{
  "num_hidden_layers": 9,
  "intermediate_size": 320,
  "positions": "rope",
  "rope_theta": 10000.0,
  "attn_scale": 0.125,
  "beta2": 0.99,
  "batch_tokens": 32768,
  "max_steps": 3962
}
Each number is 128 + 32 x the weight over its row's rms, rounded and kept within 0 to 255. Layers, rows and columns count from 0. Numbers have three digits each. The size before them is the row's rms in percent of the matrix's.

# layer 5 MLP down (transposed), 320x160, rms 0.0683, rows 30-87, columns 0-79
100:110112137116135131120087139083150097158212122115115103174144093079114084147120134132102139092177089146096144135139155107202148113139122141124092109106181132122128123057082179075154227105054140124152080189194125172140149086107128183136084162
099:113175125114139194171156168108152116143112136057114095166144116174101125150137069089158153160158126177094146115164113122142145088137104100118128115110123160095166141134128146112155136129081094108143101109086137115054071122224135154102130102
101:126203143174107116086146195117067126131173090111112126102090121102151141117102087102136093169107145182120080094133116214148143147165141170100099152151195177058127175107139194165127128149131112102171186113139096181143050080111152159101129115
092:110070106102086115127159176114091122109148135190083185112144170083183147158151094145073112155112090114123150056126149146076132099079087168146140113131152102150018123144171178073149104051153115110166093154110158129130129132092071133100069152
104:053167151102094125101109148138076112110133127170109172204109131149121170145123100129073121140127158098130083131180086137141126088158102139127128099074120152133063099097189078118128121157145109095089116110055184116186123120055193100136177104
107:076133155066139141102156144145094090152170159154066100152113131098140122141144130072103120146152165153170136107169081183166180126146132130148139091111129123153104118149170146110141153134106165134120096157057108143207127103157111121139060152
101:142137149171121149125091082114138139150142123126171161183135131129130107136154126164108146121122136128204171095122091180126133171151163096160150097143113142069098176140137178085175138124194186122149148173149114086162131120134131118098067114
095:050131131145107123134154134138163138117183167098083157127101185079139126110121121141057110173093121128105153093109116162075122085145091142099125108116162142080061118189099121113127217089132096082113067119142175154174117143109065078134098107
104:125150194128135096063164148129091111080134110158127141128097116165039140122152189132128087051142183084119143065133156060154153099112109120155149151158088131103163133100204133117129139092106127135187213119156138154182101117151139060148108113
105:138137154202141135118154078179119136122138072144175082119159085131138142134103139075121130142178100175141055202119144069116086132179114109149159150143145113131084061101151097118100152173173167117138092185111133098148101121149101122077133133
110:124089144134101161130076155116126227175141126122143121129132169125115044138168159103129125087113114122099127065133158180191171158065123148085180111050144170135180110166173165135123136125106134102073176144142082155111084161125143137142131109
092:099139109132142187141132130085182142092096092119168151099160158121147094110097111124123131101146177138153054073105119108113124108115120085128143183110169103181150127080175172160140108099155077136183111119108085148170135155040106104120125123
100:149159084120120128146193071153156126169158127164135109071177112127178086132141146148112145097136102174108107106152145156149154222148089117127198127144169122138140093166116163137132141158126079183160051103158151118165130148129143149098160137
097:160144085138165134133114111125169141069146094210117145140144188149140114151100153092141127186094072115101100111129123058102146146188174193091112149180166099167125127126154082101106118146163120107140136120125140114081115146125108138162124097
090:117116147136077172175067152140134100071167169181115097139115084172094122115120149106141173109146095094101091113112121131076099193127152137090138143136099104116164124174149124120145116191143116136160127164096132106121120117099151161203087136
096:106092150088139208067071209149154080168144133118107119151103122087172121164173126132144160153156131123127093103131081114154157118068157109114112115137173112099059099126138157188097046171181142156113127137126128124145187226128116126104119123
099:119114098138166153159175124090114155086118152120098088210157133172187081064083144140153213084137103096150105158107142139182160151151165128098154186154142140093187123138116092167153125146145127107121105189126121144093101128120068144162086137
103:178160144084172121096128169115093172109146114102111130115150155165190117156106158120159142117168122129119108126090088112142054118142074112104085144145145163091061094127124105119094074113135063162141073089111100091109161158129132120146138130
100:212163076158155121095110131111141183180126101048160141172139098081116131191086130130161097108135090089123163142115091162143168161132140153107133172106206149100162226202144191121115124163091155125135122173186148110147099168081159127151137082
096:094130131121149161147162058120090183115066111126128173091113154106122135176129144144119089155106087166107120155106124123127134139104131164091136061114107153188056086141119152168140140179139127128161128098135140166157164123099111116124108154
105:086102217108157083130136037197137121133130095093120049191192159116109145096144093115168106109131114117135130119099130171131131114149085174137153094131095128165190144115112140119120142133167148135142134140144118076102158144103133077142108162
098:122158160138132102106099147188147178100101117174091139105163088119156156123152068177112094182049095118126122093150182102095121155136068074163096101100142126089128112103150103174118151165140107125137096088123112141139200086187107090142132148
105:131137126111088080163113148100119094093071143085124108189149124123060116134111143185122123150118101088167125146100099106122146136110146148178115146122124139114169097190126104110184122099138073122125105140119100115160128142062094091169141181
104:126089086160104130135130103136155121069135098030141128135180095124130072163122079147108109141113118114133136163162148109147105138105088063147165128167168137170078094147152207100133099141131095155195165156206172102131083122190151160144119139
094:065150126196110144081173173134115121124108114127101200168094099129073115120118115137136086147150081094138143145120157128086134126044067125074118100089161174163095137161163118058120092084137174120173121125133176058171153110117120124091160124
099:063161084118091139119110132137153109073093152215152095141109179177156164096154108132144106185087174153156119132161181164115147105171060148179154112139106081134183127154109101123112138155138175107119164129125105134123105131129109180168113143
103:145091164158100156115104180112143084125120122102114085215130137130131132146117130149130146097117129141127064132110149109172152170088135180111145136152092169146145094116154144223075055106168141101179148119132104127112091125129148105109136128
102:156184125161152138123114151101075147136097146129134124155140126072046092121103118120191117127161086161109149163114091121146150138133115118114145178150178162125135142157115092079143174156159136088130138122077158134157083106114142148093107157
095:083118128177123156089055143140193136078183148138088191173119097134165116147166165138145168118139160082140155156161123131168145152148172115136078101179155076160109076109116126155122108105166129151145174111087130114101158162158092162085108077
092:120178113145153141150120131159140103172133165151175082123149167086204129104107182077157155114115136128163146108197098179104141127109130098094180118151123120130132111102166176106134119165093111139128176131059174082162095155112152145146111143
104:160109142078154135152157128121115121127101157090148121099176121160107120073115145144101118081180190182149073069192147081128143131096120130106105126158111114173164074119183107145085172124126177153101130132211115196099114062147143154193138193
097:120080163036158143142096108175082104172176141148109137123097133135157094113160135127100162114137111134111172132102100112188130104082203110153093094082176142117129178141092168104180104121065117115128120123126116102110097095132155110057168142
088:140092112133119110062092159124128138147118109115078158110103110174134112144155086185095149111158161119167109102179151110138098079158128064135123134125112094128081172168151143114093092072136102073156190105144138140104115199055125138113172125
110:115095191101143080100109138107119118150140103177157055153168099046122113102072171042092171125145140092138111155124161154144165105152159111108116092126145154199086175131126125087133105164138135164156078101105184120130144100100145098202097133
102:160182112167097128073139149125068112163195114172092141128142108146160180155116124150091097164143162112105120160126094133125103107069128116085145116085180114186110127118078145096153129132150171200109161142123121086168194102124170135109128131
102:148151131100112123107119167139142075160110099108136068111083149186104147115061191111109140175099105116123127203111110082207128142178147071160155134167112148112152075122092151132121160120119163085154181129155126117167123133159124126115121163
100:170142101149144107065108183144218164136166159084110158089118121126068112137171165110131110108160091132167168100120180086143107109134149134141165159109202119090140128124095167159124126089167117128138070105169079164125121036143115145132171153
101:203091203123124116071104130158085089161131126070137127172119099140175151149150140209081121070117137151140168155099176089132108101148146128131125115193194102126173146161165115095059088122136142137176106159161072090087106073098150121126187184
099:182112147158086122115190149095133136148067199124107094143092154143162132139140147118170111131128178134136146168129196161090097163086175068094089153120090120123130155132155118154086080128138138122125138168127117133135084204161114129149081118
095:107105166122159042133176098121136125120128119100182097154080117087117130197169146113083100135139110126143115095091134114175131146120152091142169085135176207132046080126091154133139120114132117094130135095183158168094097091144108153098153123
098:112150082141163128116106116111116092141209142167107133123081106160155100114120117114059141157153092122123127174163116141178123127170090133167220132170153098124116132082139092103129088165108104149094073122178162141132132081151113147139169113
098:113118144127119118106150153080133137104082143197110137144153233089178147099105146084103129102109123109122124086135100188091136144115084147066154120140158128171108098084095147151080106119094117125092130126155187133162068096070145147139157133
110:097161139107099133122208133148111153079127147076123160134113099105106122107109087170125130161139091094082129125168122125152112159136176159175120062149060156138090102097057105143116165140057142166085091145122171138113160111162116128128170127
099:130130165089062163096061148090121140106128155113128137056144149093128137150110120090106149120115124152072147076155132110079184115143078144153113147126068171137120144033154188114075170102183132143149117149146147135081146104148145108160097170
095:124085057180098083175096125182141093206132138116147139127136065142162129105083164144132080139186140098067102155190109126129150143092139098095080158163135097155115133057118123126180101140092083132144171154107129154136166175099108164088119099
096:160160081163147117111150086134129100115048123094145101182191086115094094100115140141145164128139151086123112128124151131114110199095129157091182097081106113139125150130199102049133134087101161100074089129142097105148158130142145150110098174
099:141132084099112143201168122132100176142163111137146122100133138130162158143085065091072142059067145109116155111184149067111156178103181142108132118154098121155067096062140127118091110180080147148168090101112087207146093136125130127108136078
095:196089119089093127180168142070139144108143163124168085129098147118055107115143110136151107101121153137168083053211174125127155157128187177124109104044158115093186162146163154121150157146123155118120129120151158159121122139126145100101114124
099:113152096098098146162086137145183104101100152125161109154155145133199151095082116094198161166120153108108174131159101086093100131154199178083118155151138147117132128090067097083160135149120149163148110159063136161089098144121137113128165128
100:136112126058081125127162096156173094111113137057132201178172113142105117136115107139111137099106158126126099104084161133113117117109189122096093164114144088118165115127143124179123119070160151140103166101158102110139136170171102118118126133
109:188132101140126146152133137133160120152164120132162041084173062110189094114047124111175139167134152127131189145124123102137087100139138127078154166171137110085099129194069142104162118159098211153127018140107114090133137137121113110099123153
096:131124071173075113116149118151090126110061095175155153135078115073094155169061144242130121119141158094100145124168179162147135116141115124152166097122127088174156127140094134105101113149143134145162081180196107203153146086160110176154170124
102:102138084140138153198184109152097141049145122144162126198019141124181134156109120091095157172177150157139097091163085139192121118169121139158142135134098120080115142086155134156097095136155129157126079133111142158087111133135109100116132121
104:098121119148176120169125120146143163113182137168102136072151183087111200069138138081080135167161138182164106092092164125145128134156183100115096088144115178136139098084116108162174118149170100150091071158174123136142100124154180159163159146
103:186139171162114151099150139096078107130164136134101108139134128147201076089093171142163072092103109131126130089134138129115167124090113129155125140141167098128114121090106154131133134134103127116072158150058057092071125109133148128105105131
102:091114105092137152158104161157143150083127109191145102073168138169131114111096169096157164130076099150119116094137125102163105070122175106101119159122133121112160125122130112100182145157077121128106123102122122087090177110117153161154146154
104:164075181127152054155187146143172078113107150148096191157130107126186117167143114122179101075097089155156196119142094171127117078111153076138158177155132105144174158174124093160135135083089142139152107166141124175137181120162152150166117136
101:129147149155120183168138157130099100097083138096101124175084126127134149187142130157194159117146183094097094143071136145166092144105171081102108034074115127132203142088086125182091115151110121142090160132107138133151154111147105081102129099
# layer 5 MLP gate, 320x160, rms 0.073, rows 31-88, columns 0-79
099:091076136111150141178121145082128135121148096089115090195162107091125171175140093190114122147162124121118123131125125169146124106200128140083114106131105094128176127133102149107143139178087180086093089083081152165158080124224122126125107089
104:120103212132191171226154108090127186097118181162168136130116126135176143164065120159152129100122128136110086120126144137155124113166137106148083170118146135177112156125144191178157129112140164107118073073125166120105143204138092162169127094
099:113118116160172104128180121120099150089097068135169123157053174138127117193114112142152116125090076154155163057199145128109135138120153092130082114159102120149176150078147135150194157139189121134118120169151087166109136099119110116107132115
103:094129167193116107120108080063169164149127120140064076096142060090148131121125150146093104111151066071154162102103097155160093139120185117125144137198119165110153157151050123122143167106147143155099117121177085109123140098167108084159083139
107:105159099116094159124132134163138114152080137140134119084127205116153127180109113132136192146145136149148094155091116146143159135120082154213117066135131134125114098150104115071166082066131059134064156093112142113093089117122157135169123114
100:159209129193130183141095116152090111128117099142177121150128138120182149129187205115143070097170108088088124119113124139135168119129085118102145108113103169064141100160097177142165096164143083106089167167142145078135087133117218128120065121
113:113187125167146145130071082136125200118083088056113120113102094134117151091170174111140164108183165118127130207126159074222079111108119121130132083140171163139133150162085113164140084159087112138151220078150113102108117089117159096167111119
093:087162059123136108170178138120056101100177149201161144102122109109225113121142101153093133158106095102076099153125092121098123102103133113101164087117100136102108082151096057115142122155152150121156047099129140154101081175145149111152164088
102:109070165142098133120122185172101148149100149143156142131129110142107175132132107148103120136145124108121061113111110140137149152152145163113100106117155157160102166111070031010102099170134156082131160069166122084093067081122128110149164095
105:080112194132207127112164160138126135138118144150146127140085113105143131119121107139124133154130145081159072214130157164162094148142111128103177090114187098088125113111150223141136097105096111153097194140146158128144139137168069104120138104
091:138143129124122102152150128098099174170110102099136081097144124141121127169107178147144113167111136125112162135098069127127165128128133092131153112140129186067171080106117129111099138103095141167130099150107146160069070132173116147139148123
104:073125139196132073180153120165157135148081122175113138136138156137144195110110077047143128089108147092150112133082091151144147068091206135152159134132205110160067125124123129089112172154122102139091175071112148094098109113083110127151134104
089:107107188098130122107130121194094203083090173103071158083130117129153140163108139087097161106111087169119048138151179092089125125096066168169144153139101103126109178099127135154071110156102179130082032088101129126132125118163119142074137091
091:125146041100142086190169108095065137131150130124147127064148158099243160055121144106147118169040103166129127143156164160122140097126131142131144099095112109117175076185102186107118150097134172125081139133177109114126066083146176135107138127
094:084127166052128146159163116082068110126105183123181149096169192145146126138149113097061079099089133120131092148210091092161192115142093139084115067115077144137144125141136111092145137105138092150141093110121106124104198105222092189177189102
100:113149097189065081081154092114131150098181048140145109150179080102135090090093144102089144149168020166163128096090142091119153123166110131189106122107128127120178091121072098140098096109132090130172143126107124078109100150111087183192185075
094:120081171182156178166136148140107147155068113106081155163150082141104153122154099083160097113099157141131144073134069143132132076124157089169164054196090174131088092117132145101088183190127094163134156165208164129093196118119128171175094118
086:178124156114094105165117084129127142131074109093192162076118100102163054182112123116097095113143136099166104152117149112151107107170162088091137106112119126066162122100112109031145126156097104129167143148152169125146114128121151102131096150
099:066139100118120092164135136096119112069155140163152110107146111191157138121067139165131132037124160070152140144213142160185152077138138161147151100106179127160120127062113127085118111190134122184116151124174163100110151158123144128146098138
096:082094140095130112123140168084109164115102154169145114031112151090155061137090184128093104155099086135130140080115125116128151117090188125155155128137097170074154101073135104122169087139119050131060114115084132142167135089131116147108138131
100:161113051133107140095111117101091133143167106115160123124114153098129115096074187124148132084170114116137120107156075074151112115100184083115167102170119075115111079091129151104133087087118125118074091195090144153097127158127106171127167085
107:156078116086103148156106081114114129074113121186154123192084195117201138163178116177089112085132138111098127055121158204178100132137130066090132091135189127102159097137192141162162092126121073166083157153087130133136126074182143095150135120
097:098184065136177163127154133102128131114145115132107125117121164118141136088141120130124140143194112165163145115126107176139144147170123165110138109105182090137173176086153154176099158116098111103108165142128090082142145166134110153128152155
090:124104147168111093113108076146155039045123160115177139147122152123167095117101118158107135119157126091095087145107155126089127141139103152158131097138121069156145138116099157085148125128119080149126135156101156139130130052193173099120071066
096:151156104085033051164148115124099130165113136125130093113129113172171126112130150136125096097121185147072088143172156091180122171141103098146128119155103113100112152151138173060189116192170158117113150136084124181074177114103061107095134142
094:147147126077141163136106136175160170171146195108173095101126093031096146119138133070132123119135149146170187134136148124083128139185137129179113062113116142159094154119173076074119156115137126141112131070154123179123141111167068154113115091
094:083142160169110122112111089102150101101085164144118120107088135152160096104080122170101157154072108072071086065158139109107113084079101120163087048148176173147093085104111102147178161180101193126116052094127137145153116159183108116138099139
091:111151086169093113156122113132123122126093113041087118080132101176095213161144127124086093153088124142130147062142052053148134112170049101140155139145178092158169174090083115117136097154112126113126179127109116095139182102197157130164153216
098:123115117161186113125118084159170126172110099144154084140061125093126133134178149164167087083175111102099125083128139169108168137100180173127129123083102153127139107130112200100133135125096119038144158141127158117103134147133071119115143108
101:106115114104107179071145144131094111122117119167121206094155103140058194132095106106111146089176086077113119092136158147164169160160072138097080154180123163114150095162140161108090078151182123096060107070157144145120102099107097104161149205
097:125138116142128129112144106119165159145094092126108065132103120055137138168151170095122110125194136122162107196234109108099111130103132128161200130143157118149118165091180174172110135107150121133067106124062117082180092100117150169091126132
089:158134124121065176207149156131147080135106128141134094126188115118180074124124194151140132155071111146187104120186073158102112111097140136165192157126172110153154113084183184107165132115095081152141081110148131139103185109082170144138139161
113:096130130131127080141125101151135146071141122120168151095169099081173098106108156143091141175163111077098128137130102134118124035162082111159082102164114119107123124100158112110175083160195154080173098155089092108062103137165140091113093145
102:102097127090107150145097171144157112197155156099108171117116118106090174098147134115132124126110129120154063117137177102178152146135116064178128168105134081116084112179119117185160145112120150131106199131080114117102140138129098088091111155
103:113139073126138131147190108099167147129084123141152079082141046125157160132108172084166095116156113115116102100111183147147104206131183085112181125152156146096117152112128117168181080083124165113116095095109181112106108127112090138117104080
091:177090109143113113134144116190137164102159138161083128095126119105083178099159136141159124162190133110134110102144072117122196133127165148117156128086148100126141146122116126093185125050166189121103119133137180148110177124157153108078095177
096:114127103136135074129145137086131112097120152204130137150069116076177126102112133183192120117084092199120125144124141124117159126145179164139156146108113196123150128168112127129165145164145096116154141118105085095146095104115153157068163192
109:112198143167147074141191111121177153170151081118161147131145119099117125137083139130138133119143134103127157142164049096102160152111133180163143123140096123152080087137188108130136156131167139113088132142159145137088138141145144169063193129
079:154052105096115078097127142111128151168133106076051147129139145136099141140057115122159185139075157148095107142155093167115165072171135098101156096139152115128113125115158121120167096124159141139174177138157082095113126091100135107115172189
103:112171064230126076115110110116077149147159133123135112084117171151141144104111119111073094122169068121128113185107094134217135106121090137121179132160170123137158122099124057154055063119123152129170059180096124097102104067158139149150112134
094:123184152099137075132124097125130149135118140119102108108044163184238144121157107172126133155122095120145150142168129156097105165138157095171130101104138116096140086106107120135095098108115124093118156190132132144109123147162097186171177150
107:144151125125065065136201192208178180128129158139112135152093139133135153141116122149112144145100121163128125124156123083163076154164179152131154118185153189119134153130093131189105126139113129110112115174104126100149140148150155167084165158
098:150157093143124139098122103135062131147101100070126147103138164140159134124159170119164162109134112067167166163229123084177102157143164084125112089170128107128121144144150126164135151176095045094093152082130149151058170163085152128119187132
097:171124185128118059163136099183093116107234145160091167110123118125115131113151119120122094159138095165128158102108131176097167149155135157165162120160109097148171152144116169086087194155089156126105115138131132151112148162160102098146121153
091:121156126125082158094094171098087110071185141179128110154097106156179139155139131159125167081142098170160142135114054132171166137156143155131111124129067122152018107086108141162152162167163100141130149131139119160146146137131146125123131120
120:142125155173115112140141162097126123169079126151153090109125165116185127136142187100122160137164117153144140136139144110110125160192105128142109134095105211129101139172094148131108124094130224150101191142186178105145152138144162088163145117
091:144115128149143078156146159097161202191147070161098165125118131108092142105115081075136098107121125145132127162095126147109081091114122129130147110181093112101149137105118099087080150104115108153121146108122170095111177064160135160075140160
092:102119200174186118081173103177080167150204105102168107170118174116101096153111187126119160088082115078121154148077153149122101090069085183088086079112163127130096157096103177115090114153172163132119139169110135167137171148095099153154067115
096:101115150131127109105175089166128121072114098154085103155060192140148150046147146123119065092145106121161118156209107126157097143183120163149148104138108138136101152142109176119152162155113125153063114054133102137123113085129073200120131118
115:146126086113108149087167181143136088157111061160119072119120091146138123107083149094111114128143048073096119106138099067073061108150144109132125050118127131045111119148157107098162098101153145085095086116075107137115117102127072102125084164
114:122132033055180161137130073130145132097084139112153126074122093104154103123144091088081096105153126164090130063006121154100142127107137098138091119138116139148163080141122103098138109124148139117103174090138125087081141109144155199085118126
113:110143092173124172155137078165153112084103163177151117143064149119198137152132145129101124175144124104144116154172081196132148098138139085144112106140126176139161112065130095164077104127157152187145091028093154058092113119189080090132184135
100:111108122157093166118124126113115165113160139173143070156126029088143103107129142133135142087181140153116155116164113176094117101056156048179112117118144141103107158130159136093081123142076140137126135138089147072118097121141106133112133046
100:180138148148096113099126119096133144118137087179077140139147104153178135106078176087199116159174058133094090080110116114140170080112098105137075153148131118136158126112152112193151112097111142165052092127124053148110077119095170150101119120
093:146144142156110072134091091144050137117135140069167176139133107123078143099123098139102139176111095132142113156111148094067078150167105195107105132171142157129102126088107186199162154129176171106173084138114153064122180098101147116126093171
102:110131116126104139062135118129175072144096159128057142100126124127085184121128153123102090110134065124102152173123137085133094198140112115127110064154103181144111159130114152154137153169104190129145112120093121127105103071146135102112140116
112:089066140121184074110167127097101107167127126211176130127194180081114084165152194146163147107128073150146142187179088159117130107128152121132111144148124097180119097124145145136138099190178089151156156138113061143130138171126102144113200123
101:071118126099048124111163093148149115172156107158110129117142093178132167097114119107168101090118135129097140160109074164163127209121157111136160054134132181143091157104117120075121137127096189152143129072133126165104108180076111160129124125
# layer 5 MLP up, 320x160, rms 0.0724, rows 31-87, columns 0-79
102:105062056103060088115134081121110141107126144143180184075126160113177088098109134134209115098125095098108068137115188100095137167136148105096100115119071182093107116158151121119118128109071136142156147135149092107157125105128133157172145121
092:073157150095137167129097085150128087153060100128107122148173131097097076113149146095115153155142118193142136099184109115061085164187144098093129120153103150092102153142106104104123147156174119104127187153191112117166171150085197108060141122
098:097115173086164120098124114090115124165151133092143045119120108162197099048123167104114218149122107186179118173109180135121111121121174104118118139146211091160115124122094099198112130121079153079162141047130105073125104087116160134104104119
109:113134141089099152131121183160060155145114115134124147155128200110052173131140090135145138106097172117152095112168154190176095098153148176214108111106159166116082086104129092159085170047120122130139085146101167100099141134092128148113158098
108:089060156129153129115098071128131068124061094153132132092091219147096124111114102160091159163142141138119147168106187171133187145113130135152106113154126160117146053134132084115124131076066077137118204131145178144140139135139130152154120175
098:148203131172114180121139132126044162123141119098147176182101103121197130122147146120133145106162133153111124133112111155060139120106123166152068145186057153088124069128185134158174124147177176147127048130129087106129027115105110089119130083
111:096081087148134167172116184135137158161130097178100127106138181150076145202131119169126127161049059124158110112116106137087173122183144195075127148140143129098159122090127117092136208090173141165114093139109091130162195183141186117118169137
101:172144209110136146093154167129121143108192097071104138090122151117132092149127150172139151130126137074159175088120176133094098147137121079186149191129102137080165164154153154147139084143108122073118097093158069167123103132112097055122078092
095:154146095196159089109092172139173168096137125107132118134083139124137116134032131164125172135195143125143130147182162129085122146164108166123152115081133125046133126151161091038100134082155136168199119167075152135162083157127189145101125134
106:123101129141164187131140107078161084173151126130137126097133088131168108129121119088132082145138151140073081179103163162130161108095097088119150129171139068091177115105145088149166126128193158180153118126058077163155168094160139122085134063
096:137136134147148167059105144124198161132135169111071099149147129109147164155172142159155136178112126135132066146117135098114100164117122099103103130100087140102089109134136130067132090155072178146083110132187107114146081164128127106195113127
105:109105070160109126126146106094139186133066163170086183087129107104192089159095112132105149047102129138107125149179129076145117104117171131126172148138143115173163133136103146117146129145208077154108164176137137147129094095106162194138124110
092:130064137159172127101121093197085172140126186096127139117153149102139071123174179130092153172109116171141069133114153091140107149124184122100124196104115122159074134133148148134147105146149124134130087118130171154104142196119168052193142116
096:142104131084126134100220126085104149121089169125143168175187120117102096135119196109161106185094130133122137170169137119170138064138140107120095094122162168142173099063171143126126094159117103160092150182127104134138081100144176063197115120
098:137146108131121128102128171143139082100095159183120184156114177152186133124144125136100076108085090081134141084060106129160096139135192139067137117146183151044097144126080156124105105115123140081106190128125115114148154156162156172155115139
095:144153062146089204146181121135195106112158153127129170194084089122145065117072166155176098174132043183103125097136133139141148134154100086116084139105127063112097141127108151103084124169109132140170116177112123120123161150113097145141139081
098:029177123135108118072158129100101106111111136128107091141142115102223113128106084168136109156153120157139117153115117101130059116128135101086133116090155172099130072152122080095153122130115148053186150091081101152097159165157132107143111145
098:193102159154132136153162121121116148166134168144112101115098088077110141128127085168114135157128062150184190123099153153103142147077181174118193150155109132130124129152100172101113131128090116131151099095108109166243068091144162129122156101
099:173176139176094141049112067154145124136175127091096107110135132171113132087144104103084129179145092136120090127058145108132150132154109182120105113163116117082192156169098132092132164122121124160115126100118139161154216084180139172201116107
091:164147153136159118179107146140136095131174169090126136141122099154130129122137124159143163137171170054080144094099099105200105141147109139135131070101102108112160109137125147178101164115115198077171138169185165158087192114157166202127116166
099:152130143122131163116138220164169165063137147124077226169100083113087087157070128104113135173100107135165112133143138111114141153106058129093092146144107102081161124116077153144142110132123140091149122110102068106192182075128131107077068091
107:129133150093200120088120077127080118157058190152144167172113138076152085179145121190107189087200154159008125105122098125115119088175110126091136125115099163126157134152180093129126111132179136107196100164135046122152097124136104113145130102
103:148127079136141101097174142172112148157144140141068131085148160225170095188171130139094136069143148109081144144128141138113112126114106142133171190103105076103133144195183088051138144170166140086177116115119138172165065169135121098126156180
094:158139110167075109091107126114160154077136119117190168134110121132114078178129128087128085177096105152106063148159183072150109083139132135118113181103119121119131142104127109026144148153137158126091179151125177113111141177144144114116120094
096:180206052051107131134141138071077100117119142090130125134079123141161123116140120167178087088077161120082120101099163122147143154086141092161140177136073109079111062097155126171093152123133145194086128143142136156079132112139145144148095223
104:128106125116098107058143120092084120104188157140126099107129171184099081179087092136122111163085127129164083136144090141087119099170118093093102161129096128160213085100144151143126140131115146071126087129157104085156090128136166110109086138
102:066076086134136151102125097181143150198143170159111116155106062088096140077153145132107193154114127110169078171153206085130129154100195098119096133112134114148182097182104154154105116102131119078133171138094109100123128125141169108138123090
099:123129129097124149147166089149135127088118143112145075150187174122088131156091130163124106170099103147142082102144080109172130099129147159101131117160097149101097152200145121124087105097155135097094100139104096077118157160097253142105132144
102:128114135113116127116116191143171111168159101134135076122178136122082162096180133091122141107115078172081124079136109110114110153102136183112152161063099113053070201160097122114087161125118188154090073197153162141070096111134131100151105137
115:119134089116120164152120141061157073201144152182161125107111095121065148197042110141184144157124130109118136064106146163091151133138136082169084132125140148139145120155126148108133154105132088139110120104168132170088095211131111072165142181
102:112179102164169091148142144117160202090124149163148105118172132067065127140140140153182087152155191136105056086139033128100162164111102133147151095135161175136129156093059151085140082167078109110101105126134152082115152143142130130103167104
099:167113100098111112141139129109150137133149174149110086086124108151156118127102196128129113169141136216129121119090102121172120133113094134128093114134132068178163155139136133103107097040129154167184117133132139114089132130071139103098102199
104:152176133130195057094120160116141163132176099124125087145162151078129102059122091159114105151116135118117100158171133095117117152075077153153095129099136113090138141123172103151187122175169127099147128113133115114122129090170065162146108098
097:166132123169133109140148121118148072175112094171102058203121110151101093169136152133119108149130059134156100093138164119083115120095132102123144078129147159155123107091190109099151037151155103099121134186139157094150103141163173145113142186
097:133060136128126147150114089170143088138087111119133121123133134099119158165168081187161079103150132190083150109124139119081113135100134158127126113128143097176134103090203095139148145112163053114128088132104193155111136099123133134136156155
088:154131123117091077140111158122140164113144090117197112177135135212140139160063174154108160129130146168093120164113138107115113140118118174151123110239129100079129109099138113139192069155178102143096075125195125089140117103101066158092121155
100:152203135072147174112132140086133114134111172071137125102133111158084138091056139162105155178127094155133122094114165157165196138120099144134079197174139141152136131095114206185130135116217104167100136121176118125113144093131137145110092138
101:109104203114137121147085139155172112067092071108168094077173143149161106111141135151093148152130143083132168130045128096129065121095151069083201145139126194131108132119196113158126144220127115141111167152119076140162084101105155141182165136
084:134171147110124142143204080130119117063115108161219155210113099066150141154135188148066072132149112124133188141127131113167129146077176175155112083117065181108158069120092161162089156146132148108060120110096128119123161155171149145122079101
099:172145062068107131147107106085059171085136099122133136113154127139149099101127101127111149123131130181127149024127099155134130096121090123166106139134088118119099189102108162130127077129120119110145109124137103109046065163128154169113117150
093:143173123115104135109143111100157138108140127128111177127060145161124143104116187162116158166125100142150133136164040178106108124111074092164105087175091083101096126159120120122095147120146152141088147163095055124137066056155143147136099144
106:161133107057137156147136100123159134128172162118084115145133107113098184135098156134158075059162150102092129126119114128104104092104095151122140156111134150179173106127091115139069143151117134108068084094115166196136162063112101140153132116
098:143125136116132115162090158087133150139107147143182164180142061121118143153128119138127103133161175124114109128124156135159154111190120164140111126108079154071178154135146181157110084142114170147129081157150128083203097099134104139102079162
100:148115140165125073092172123113098128122062086195123174129118134185094154094102183125093196130136133138104107164130131164153103108101180088150125128070133042179159124090125129123087078131100104149143198073093147158114170188162134148107118130
096:139170091129153139073109128135109090076122147083153137150164152135146077198125185138116075127166176141099131182112161153081190155109180176152080148113077146103041064134117102178146109125171196151108106139171130163112067130096139130156130201
110:111129192112166125088088177136080103144149100156100143103163175096161106141210125090176112129122167150139192075125123151064100102068084103101132139110094104109116161183132138191105140111138196133133102156089065114139124106097143142106153196
092:158128098097167084115168110177140129106165117141145174086131133133159133163066106151117138206116136132175125135143110102137065143151145072106120163104167127066114089097188107128166121169160136118171125144169181145138129074117150132074102123
091:134116143148151129165126122122053139165122144129139113127102155180117121184197120132195162083155113155155135136153129072123076099158096102119160162103149155119128162159160152112152136097157144045053142089132155090116201092089144081151073145
099:157135165157175115105157145129081111196118038135162171117202097152094136124134178104115151112079101129139083111124100067124072090142165143188096143118090089132087084142198111171097102117164139106129128080115193042112102138115141106091150122
110:130114154105163164149109091127056162146140128116107189090125165133201084073183141116146109113140210126114111139151110160102105135068141055158116160165091137157138124089085068121148130107125093126125126146124134105113079156134171135138125136
097:130171180162073107116140181116153033127149133157164104105127115150160088072139158143083204093120144096108093119142157124114178127108167133113127080122164120103134138131194119127145141125113096116185158136099118121119131187124146108170121108
105:068139100107142146181162052122158174142169108142196118105148141058168110138119127048112084130164169111170068156127123117104171136118180098171145149082100065207157122135149125134152149151170095163105109081153123102103118152145111134136134062
097:061149077106096081163100109128150164123123128133135093109098163091085175120076119127140140137037128125136137078061133078119163129155078134146134119161157123146199100131112138160091129149162089111168177125144129157135144112115163117121113097
103:150133126168127178148185142168104091147104137160163116138130128061168089111054143168175070148071155143155156104142146112125163140124077171132134148157165115142125125072088159132152113182100149087162215130140080157111130098144112133154150111
090:069170116082128122128150072131170126131129155135131127147127174163124070122103074146124076077160021071198120109131150086108114141113082192148163155183125132150141165047079147105126108153104158091136086119187156081152145124068155168132152138
103:148137146141095177146090151174102152105088122238127144178180102071124123086129131160127155104134124134123130122141105119181160156154182072108129129150161119110075167123186128156102125102025115109147145143185114134109125159158072107135143147
110:140173095149167162098096171161124128124128147147176103185084108082068140125121142204178149144124124113148159106131160132166082073069143185125105094079144120169022175183143119190118150120099115110111115144081140113171099118107122153151133115